Weights of a small GPT-style language model, trained from scratch on English Wikipedia: RMSNorm before each block, no biases in attention or MLP.
Each number is 128 + 24 x the weight over its row's rms, rounded and kept within 0 to 255. Layers, rows and columns count from 0. The size above them is the row's rms in percent of the matrix's.

# layer 5 MLP down, 64x256, rms 0.372, rows 22-46, columns 128-255
size [ 96 100  98 109  99 104  98 103 105  87 104 108 101  97  93 106  98 102  99 112 104 103  98 107  93]
[[159 125  57 115 119 154 177 180 148  78 137 123 111 140 103 149 167  82 156 147 161 137 109 111 148 141 155 125 145 118 133 120 120 122 130 124 130 153 125 172  91 132 120 102  73 150 130 126 144 124 127 142 129 160 154 138 135 165 127 174  97 110 181 131 136 118 135 136 161 150 125 158 117 107 129 136 134 115 129 130 166 127 106 137 148 120 139 132  90 134 158 137 132 123 158  93 136 131  73 123  99 142 137 175 100 154 126 141 144 126 128 113 155  88 176  78  85 166  74 110 122 137  97  81 117 123 151 137]
 [121 137 123 143 165 137 119 166 143 135 140 157 163  93 133  99 114 187 117 121 102 121 145 165 124 131 112 108  81 146 136 128 121  65 104 116 162  88 148  85 147 116 149  73 115 139 111 173 162 131 136  99 137 141 116 147 120 158 154 130 147 117  97  89  92 135 135 157 153 143 132 151 115  85 113 122 131 120 153 102 149  99 126 138  91 126 137 144 110 146 129 134 132 124 111 112 145  82 114 176 137 133 165 102  93 186 112 110 162 112 106 148 142 131 128 180 137 113 146 126 102 116 164 103 139 112 182 132]
 [118 146 158 144 100 120 104 140 152 171 161 106 146  96 112 132 135 122 143 143  94 139 105 104 132 133 166 119  86 108 141  92 128 107 125 120 109 106 121 140 106 130 138 134 101 140 132 161 128  91 152  65  92 133  93 109 139 163 128 157 168 127  90 114 139  93 155 137 108 154 115 111 102 135 164 111  60 146 127 128 133 137 103 136 138 174 145 108 113 111 100 153 151 115 163 120 138 152 120  76 130  78 151 141 106 124 118 145 104 126  85 101 159 121 127 117  64 159 120 121 115 143 143 121 139 141 123 141]
 [163 170 103  99 155 176 119 145 125 130 128 141 146 150 124 108 184  97 112 145 117 122 117 123 131 115 170 131 110 153 139 151 130 101 116 116 129  96  77 100  94 150 123 166 111 128 166 146  83  68 117 117 169 180 131 172 112 134 114 117 164 149 133 134 169 122 136 138  75 192 135 167 154 155 177 137 104 111 117  87  75 121 136 106 117 131 120  83 107 132 171 115 147 135  90  93 109 113 159 134 102 131 145  97 130 107 160 128 110 108 102 158 113 119  87 111 132 146 139 135 111 129  97 103 133 132  87 125]
 [109 164 155 160  90 122 128 140 124 125  59 160  98 150 110 156 130 127 149 109 127 137 122 156 157 137 107 138 129 117 137 115 133  79 168 100 130 115  86 151 123 128 138  95 135 117 120 132 138 117 167 111 122 166 146 124 131 127 117 114 103 141 152 141 186 142 141 146 123 136  68 136  99 136  94 116 127 184 119 120  76 135 155  90 149 138 126 144 102 146 130 135 132 108 127 166 125 163 114 149 110 117 133 105  80 121 106 142  90 161 149 143 160 101 121  99 152  82 129 135 155 187 159 146 120 178 142 101]
 [118 143 105 116 144 120 129 124 113 132 130 112 168 150 160 107 167 159 101 142 139 134 108 176 123 108  74 130 171 114 102 151 159 129 108 155  81 134 115 123  77 149 144 101 136 137 145 136 117 158 112 127 143 120 123 137  98 133 139 128 103 113 150 142 128 102  93 145 110 177 125 119 134 128  83 187 133 157 107 131 106 139 179 124 108 110 160 136 103 129  89 144 122 124 118 101 120 130 127 140 135 133 133 148  97 129 123 163 183 136 130 157  73 114 148  76 137 127 119  96 125 127 174 157 134  99 145 141]
 [150 150 132 107  89 140 118 126 155 134 131 140  97  87 159 137 124 137 141  92 145 117 108 125 114 115 102 117 169 175  89 130  97 126 145 105 136 121 104 103 110 124 107 141 128 127 166 121 131  92 108 168 106 155 163 109 147 138 133 111 108 124 135 136 142 149 142 149 135 151 107 151 144 159  99 118 157 103 159 127 126 141  97  76 114 102  88 147 140 162 145 122 133 143 124 143 115 112 185 137 166 167 113 139 130 138 128 123 127  82 152 118 121 146 142 109 109 140 159 123 132 117 161 144 165 140 141 110]
 [140 158 134 138 112 150 152 156 115 136 135 124  93 162 128 124 148 124 100 104 124 131 111 104 167 156 131  94 130 167 164 126  81 139 107 147 118 104 136 125 117 110 157 113 115 156 152 138 141 143 136 121 132 122 124 136  92 134  92 102 146 144 136 119 138 129 122 183 141 116 150 102 164  84  92 136 173 160 131 124  97 136 132 143 137 145 118 128 162 121 142 153 136 133 109 157 145 144 117 135 110 105  76 133 106 112 132 142 166 133 151 113 136 106 126 138 208 145 134 172 133 122 104 111 156 121 112  88]
 [ 89 158 130 136 148 135 156 176 120 110 129 162 124 117 132  96 106 132 181  73 128 123 139 117 156 124 146 113 128 199 106 129 136 164 126  95 139  88 196 133  92 143 155 191 126 135 129 116 160 115 142  83  90 184 158 127 131 144 160 145 140 104 129 158 137  83 128 128  99 143 124 171 120 128 102 113 153 134 150 144 111 174 118 127 141  94 126 117 148  97 146 139 122 107  80 137 132 126 171  98 128 125 115 116  91 174 139 114 139 122 128 124 133 113 137 121 140 134 128 138 157 149 105 113 110 133 116 147]
 [140 164 131 149 187 116 154 108 114 140  89 113 109 131 120 114 148 160 119 117 137 128 104 109 152 166 101 152 118 164 138 110 141 139 125 126 134 101 124 125 132 147 130  96 152 129 124 111 165 109 139 146 121 139 150 102 131 139 194 114 125  97 147 126 161 123 132 161 128 139 108 105 169 127 125 139 139 156 106 145 121  95 146 143 137 105 142 145 175 150  98 134 119 146 103  82 103 137  92 105 117 117 128 118 144 161 145 186 158 127  92 183 111 104 111 139 122 121 153 124 108 121 143 144 141 144 151 155]
 [138 124 121 120 148 134 114 153 115 128 116 131 126 178 144 141 121 135 117 150 121 128 121 118 158 178 149 118 109 105  99 102  94 143  72 119 108 169 148 122 147 124 170 148 128 126 123 132 166 154 119 102 103 137 132 174  90 122 109 151 172 183 146 110 110 141 113 123  87 157 152 131 123 149 164 108 140 128 104  56  74 125 128 104 124 164 162 160 141  91 165 170 147 124 120 126 151 113 145 141 124 135 113 141  97 115 160 141 132 130 112  98 114 173  89 152 151 119 172 135 119 112 108  97 143 123 152 126]
 [142 126  85  83 141 194 162 108 122 168 142  98 166 123 126 127  92  96 140 121 127 150 125 145 139 155 172 114 145  99 119 134 108 114 150 126 129 114 125 113 101 167 138 140 119 134 131 129 125 164  81 126 161 127 125 118 144  81 122 133 144 142 101 140 104 166 146 117 133 127 172 132 152 126 108 109 104  85 101 120 146 139 131 106 111 121 137 130  90 125 125  93 115 134 142 141 160 116 163 111  96 178 145 149 159  83 114 124  94 163 139 120 113 133  93 105 184 145  87 127 150 114 152  99 130 122 146 115]
 [120 100 125 151 130  89 107 149 149 137 100 126 144 107 104 141 122 104 117  92 110 120  75 177 171 137 135 161  95 159 146 125 170 148 145  85 133 124 113 141 138 109 144 139 122 104 131 154  94 171 154  95 165 135 155 151 139  98 118 150 113 167 161 149 127 128 130 151 192 123  82 100 110 191 111 139 118 117 139  97  78  85 139 113 113 103 113 156 141 142 140 124 163 148 138  89 108  75 130 136 159  73 128 129 130 149 142 140 144 131  79 168 120 106 102 145 126 160 154 126  90 137 122 192 116 109 129 114]
 [136  94 134 126  99  97  75 134 107 136 128 117 177 100  87 136 138 122 124 130 134 130 142  71 119 103 101 107 158 161  96 136  92 111 214 131 100 161 172 153 140 137 138 166 138 146 136 138 143 162 146 146 177 123 125 140 144 103 154 130  95  87 146 117 115 109  86  93 139 111 123 127 152 132 145  87 150 122 133 138 183 109 118 152 153 116 155 126  94 117 127 162  99 125 131 114 140 137 128 118 134 125 131 124 145 133 132  91 119 143 164 157 134 124 141  92 170 151 146 108  89 170 126 134 161  74 129 142]
 [ 82 133 154 139 132 131 135 111 135 136 131 158 124 125  92 127 119 131 135  82 176 113 122 143 145 164 137 130  92  97 132 147 152 151 134 103 135 108 131 137 122 127 119 126 123 131 110 141 154  97 136 152 168 130 130 120 108 117 148 107 117 176 106 122 161 145 118  67 108  80 116 140  87 125 152 111 127 129 115 142 118 108 148 172 102 124 139 144 127  92 117 191 178 155 153 116 114 127 120 138 121  98 124 161  96 122 132  60 114 144 142 171 149 134 133 168 141 119 119 169 148 102 151 127 105 140 139 131]
 [144 125  94 114 126 127 125 160 110 159 119 151 136  85  71 113 106 111 121 106 140 134 167 120 126 125 115 184 164 166 108 100 143 118 140 149 148 104 125  93 117 159 112  95 111 166 151 135 134 120  96 154 140 161  87 118 114 137 142 155 144 111 138  99 150 122 115  94 111 127 130 161 149 181 133 136 139 125 155 166  42 138 136 107 147  84 134 106 141 123 131 186 135 125 150 136 127 104 147 123 162 107 113 110 126 151  95 129 117 149 101 128 137 161 121  90 110 123 148  79 140 181 107 170 101 102 115 159]
 [121  75 109 110 141 166  87 120 138 152 147 112  93 118 107 143 137 116 148  97 130 130 139 128 158 154 126  87 144 118 128 133  80 158 124 137 100  77 147 134 140 141  96 152 133 104 115 135 129 156 137  71 102 141 120 121 141  94 132 164 152 168 167 129 108 141 144  89 128 131 105  93 151 145 114 136 103 108 126  94 134 100 144 141 140 153  99 119 134  76 145 131 151 115 144  85 128 147 131 142 144 116 171  94 129 150 148 129  89 142 146 113 150 146 150 147 162 120 118 130 166 173 132 104 129 118 129  94]
 [120 131 122 123 133 187  86 107  99 144 146 162 137 107 134 120 112 116 159 105 116 109 106 141 157 137 107 116 162 101 137  89 129 138 165 148 142 137 116 120 119 120 134  90 152 121 128 102 144 164 112 120  99 118 163 117 118  86 107 132 160 114 112 125 118  95  96  97 127 119 151 149 146 115 107 142 113 173 124 143 144 118 107 147 148 110 136 115 127  97 124 117 117 123 184 147 130 120 123 146  93 143 106 147 104  99 142 143 154 150 114  84 146  96 159 153 118 118 155 141 107 106 100 133  99 137 131 120]
 [183  82 128 120 108 112 125 150 128 145 128 125 107 117 117  69 144 118 139 165 136 141 146 126 123 119 113 131 167 119  75 152 105 129 157 152 144 107 114 136 128 117 102 132 127 144 120 147 137 148 137 138  97 137 159 139 144 116  92 153 200  90 142 174 113 141 130 202 166 141 152  88 120 110 122  88 171  70 131 137 122 125 116 118 121 122 151 126 139 110 142 118 151 136 165 139 127 110 132 123 117 132 142 118  97 139 123 161 178 164 127 137 135 149 150 128 179  89 105 132 120  87  93 159 135 155 154 108]
 [131 142 127 140 101  55 153 131 111 133 139  79 145 118 158 104  98 106 152 148  75 129 126 123 132 143 107 134 132  84 115 153  72 132 157  91 149 175 108 134 126 134  77 130 119 126 108 150 144 105 140 124  93 122  89 121 138 130 113 123 146 137 150 127 156 108 131 119 139 156 132 140  86 106 167 111 151 112 158 139 139 138 136 125 122 120 119 180  91 143 145 132 111 129 163 177 125 111 109 131 120 153  91 146 110 129 150  99 108 124 135 150 143 137 108 161 152 124 151 129 162 132 122 160 148 159 177 121]
 [164 142 132  96 108  83 140 128 123 106 153 138 137 115 138 114 129 135 120 151 134 143 104 154 109 133 162 173  85 139 127 102 108 128  92 131 123 151 124  80 122 125 138 112 121 134 162 111 179 108 110 113 123 135 126 153  85 114 100 120 158 123 164 147  62 119 131 133 128  77 158 146 106 112 156 136 136 142 144  80 102  93 103 148  78 150 114 149 122 128 132 169 136 116 153 101 140 132 145 161 179 146 156  88 132 123 134 125 137  92 117  95 111 113 140 122 175 133 112 148 126 115  78  98 139 134 137  99]
 [110 114 164 124 134 108 102 131 129 154 103 107  99 179 148 144 144 114  95 134 130 106 113 163 126 119 105 140 136 106 169 130 108 170  80 119 148 155 154  92 142 101  77  90 118 115 149 111  84  94 121 141 129 137 106 132 135 142 168 128 143 122 175 146 169 150 165 107 120 147  80 131 131 115  91 107 149 154 121 116 130 133 115 113 138 120 128 124 157 155 149 139 169 132 104 124 112  98 170 138 148  97  82 139 149 130 121 123 124  97 122 145 148 130 143 133  98 117 145 161 108 133 140 155 100 162 145 129]
 [185 139 123 150  95 112 138 115 111 171 180 156 114 122 117 128 115  85 110 124 129 138 145 152 133 142 104 189 117 133  82 127  94 125 135 132  76 148 120 131 146 157 152 126 119 141 108 142  56 113 154 101  77 150 149  97 100 120 101 132 124 127 152 117  98  83 120 110 141 135  83 139 146 151 126  94 148 128 118  97 119 104 138 119 136 108 147 137 112 119 120 100 112 118 130 127 140 145 180 111 132 169 154  90 127 158 155 137 113 134 119 122 122 174  99 171  97 127 159 139 129 118 105 117 100 146 129 102]
 [157 113 145 129 166 147 110 107 116 162 160 132 105 150 141 126 146  96 108 118 126 145 156 153 119  99 146 116 117 149 144 159 101 129 139 137 157 110 128 126 132 101 154 110 123 137 132 151 144 161 164 150 130 138 128 133 147 134 102 132  99 129 138 128 139 153 137 113  85  80 142 157 127 144 127 124 103 160 120 114 113 106 105 109  89 114 116 140 127  93 123 155  81 148 140 171 142 124 107 142 122 144 124  64 137 106 158  90 149 159 135  69 116  84 100 150 117 136 128 109 141 152 114  93 142 155  81 117]
 [112 172  89 103 143 162 135 132 143 106 151 127 104 141 115 146 174  88 163 101 111 153 151 155 137 123 112 148 126 162 116 141 105  98  91 144 112 115 128 116 134 138 114 101 185 119 128 112  91 115 125 128 109 177 163 129 124 148 142 148 142 166 156 142 144 164  55 148 152  81 159 137 124 106 163 136 150 153 141 146 181 117 169  99 174 139 151 150 114 135 141 117 137 141 127 128 108  72 124 167 140 140 129 125 106 137 115 109 193 131  78 132 105 119 146 161 124 136 145  99 112 181 113 109 169 135 122  80]]